config = dict(
    num_hidden_layers=13,
    hidden_size=320,
    num_attention_heads=5,
    num_key_value_heads=5,
    head_dim=64,
    intermediate_size=1280,
    vocab_size=32000,
    hidden_act='tanh_gelu',
    norm='layernorm',
    norm_place='pre',
    norm_eps=1e-05,
    positions='learned',
    qk_norm=False,
    attn_scale=0.125,
    bias='all',
    tie_word_embeddings=True,
    parallel_block=False,
    extras=['capped logits'],
    init='normal',
    init_std_qkv=0.0224,
    init_std_o=0.0044,
    init_std_up=0.0224,
    init_std_down=0.0044,
    optimizer='soap_variant',
    learning_rate=0.00515,
    lr_mult_qkv=0.7,
    beta1=0.95,
    beta2=0.99,
    lr_head=0.0121,
    max_grad_norm=1.0,
    warmup_steps=200,
    schedule='wsd',
    decay_fraction=0.8,
    decay_shape='linear',
    final_lr_fraction=0.05,
    batch_tokens=262144,
    max_seq_len=2048,
    doc_mask=True,
    train_tokens=516800000,
    max_steps=1972,
    dataset='wikipedia_en',
)
Each number is 50 + 10 x the weight over its row's rms, rounded and kept within 0 to 99. Layers, rows and columns count from 0. The size before them is the row's rms in percent of the matrix's.

# down: layer 7 MLP down (transposed), 1280x320, rms 0.102, rows 17-20, columns 0-159
# up: layer 7 MLP up, 1280x320, rms 0.108, rows 18-21, columns 0-159
down17 108:54 69 56 59 34 40 38 65 41 64 46 50 54 41 54 55 43 44 76 48 46 35 63 51 40 82 57 67 54 65 61 59 60 52 49 48 56 59 39 53 44 37 51 44 53 44 36 51 52 27 46 55 49 40 39 51 49 42 62 67 69 44 43 33 52 60 46 49 65 42 64 42 51 52 50 46 39 43 65 42 44 51 60 61 43 55 28 52 46 34 57 43 44 41 45 57 55 58 39 38 56 43 39 58 46 48 63 63 28 56 65 59 35 57 43 50 43 59 52 44 32 56 47 43 37 57 56 48 48 53 53 56 42 35 40 40 47 32 30 40 45 51 57 45 55 40 55 56 62 49 42 64 39 48 47 56 44 42 47 48
up18 092:35 54 70 62 51 47 50 44 39 56 42 68 36 81 61 47 49 36 57 44 49 47 60 39 71 46 59 42 49 50 44 56 38 64 55 54 52 54 63 57 71 41 44 52 42 27 63 58 52 60 30 50 76 56 42 56 44 43 41 34 43 33 51 58 52 38 54 45 44 34 31 51 62 58 41 49 72 33 50 55 37 51 35 56 54 40 50 59 60 59 38 47 35 41 52 54 64 50 49 35 51 60 52 44 68 53 45 51 50 59 31 43 66 48 42 30 66 58 66 58 55 46 44 60 61 63 44 53 31 31 47 48 51 29 53 64 61 43 46 39 53 57 47 49 47 42 40 47 53 39 66 48 50 55 41 52 44 51 63 40
down18 095:49 43 32 52 52 44 51 72 51 45 37 39 66 43 42 51 60 59 69 57 62 49 57 55 64 32 47 31 68 56 48 55 63 39 42 36 43 52 46 36 45 44 58 35 70 47 61 42 40 56 59 52 48 41 51 43 51 54 72 63 56 51 51 41 46 71 42 66 48 39 67 40 55 76 69 52 53 49 48 39 46 43 52 49 65 46 55 31 39 36 56 56 53 37 49 45 54 49 44 53 48 39 46 55 58 46 52 48 36 71 55 47 62 52 48 62 50 42 40 49 65 45 33 56 45 44 58 52 58 60 48 51 56 49 38 54 57 20 61 50 56 57 67 57 39 52 57 39 50 68 49 51 56 49 38 41 59 46 60 34
up19 103:58 55 51 53 39 47 50 62 37 46 50 58 38 37 56 43 57 26 48 54 40 59 45 39 39 41 50 69 54 53 50 50 50 53 69 39 61 55 37 54 74 35 61 34 34 22 50 40 40 58 38 49 58 49 53 53 65 65 74 52 56 59 50 45 41 50 52 46 34 43 42 44 76 65 56 63 46 39 52 52 43 54 51 65 47 50 60 44 40 48 42 53 47 41 67 54 53 50 28 50 65 53 44 57 47 58 61 44 45 44 59 50 57 69 39 59 64 56 66 39 67 43 46 48 53 30 38 53 43 50 35 50 49 32 55 48 48 52 43 37 47 53 47 64 53 28 40 42 35 52 46 48 58 44 52 64 51 47 50 50
down19 083:53 55 51 40 50 48 41 51 49 45 46 42 29 60 51 45 47 56 57 56 40 41 68 68 36 46 59 54 56 60 60 55 44 70 33 51 52 52 55 47 51 75 40 63 28 46 47 43 72 53 51 47 48 49 55 49 40 61 43 50 48 37 33 48 48 57 44 67 50 45 66 54 49 60 61 49 67 21 57 51 44 44 45 42 34 49 52 42 46 52 42 56 42 55 41 52 51 30 27 44 48 56 74 48 47 65 48 41 45 60 48 58 48 38 54 53 29 46 57 38 35 53 55 55 43 45 32 35 49 37 56 50 58 60 52 56 54 49 36 34 43 48 30 50 15 60 53 47 58 55 41 58 40 56 35 37 43 38 65 56
up20 092:58 46 59 49 35 45 58 41 54 46 69 50 57 41 54 43 60 39 40 46 48 55 48 56 60 31 55 54 48 67 54 50 57 57 59 52 43 43 40 46 56 71 54 42 64 43 46 55 43 66 29 47 39 44 60 58 49 45 48 58 32 66 55 48 53 50 61 48 60 72 44 34 52 58 53 47 37 31 42 48 51 50 37 43 34 39 56 58 42 59 62 40 70 50 58 55 52 55 49 51 28 49 39 45 47 56 63 61 42 68 52 59 44 54 55 56 50 43 45 64 28 49 44 44 62 52 56 35 61 52 48 41 46 47 51 48 51 38 41 73 53 42 51 39 42 74 51 67 68 49 54 35 66 55 45 40 48 45 44 65
down20 099:56 47 38 58 49 51 46 58 41 52 75 60 44 61 46 44 55 46 33 81 62 44 45 40 54 33 44 50 48 63 53 47 59 65 53 49 58 45 41 47 54 24 49 43 54 50 40 46 46 52 38 49 33 55 47 63 43 53 38 50 45 56 46 55 57 43 32 47 42 55 52 50 47 68 56 44 62 24 50 51 44 36 68 70 52 60 42 44 55 54 50 43 50 56 53 54 77 45 33 32 43 62 62 49 56 39 61 71 37 53 53 62 48 38 44 56 65 29 49 60 51 54 70 46 55 43 44 37 72 42 57 39 33 52 54 52 60 46 50 57 64 51 49 50 49 75 43 48 48 46 49 52 68 54 51 55 49 54 55 43
up21 105:40 46 56 54 71 22 45 59 33 46 63 54 41 66 52 51 48 35 46 53 42 37 69 55 48 52 46 52 46 31 51 51 61 49 43 67 60 45 44 59 47 43 45 35 48 54 40 45 56 27 53 45 61 52 58 19 46 52 48 43 60 41 34 48 49 48 40 54 59 41 54 61 49 33 63 47 39 41 45 51 41 65 34 44 51 37 44 59 32 53 63 47 44 36 52 51 51 44 65 44 65 45 49 50 54 53 48 47 49 50 49 48 39 57 46 48 54 45 66 42 33 54 51 33 38 33 55 44 56 36 50 36 64 52 64 42 55 38 42 53 53 61 61 56 55 31 65 42 54 49 61 19 79 58 51 27 55 66 53 58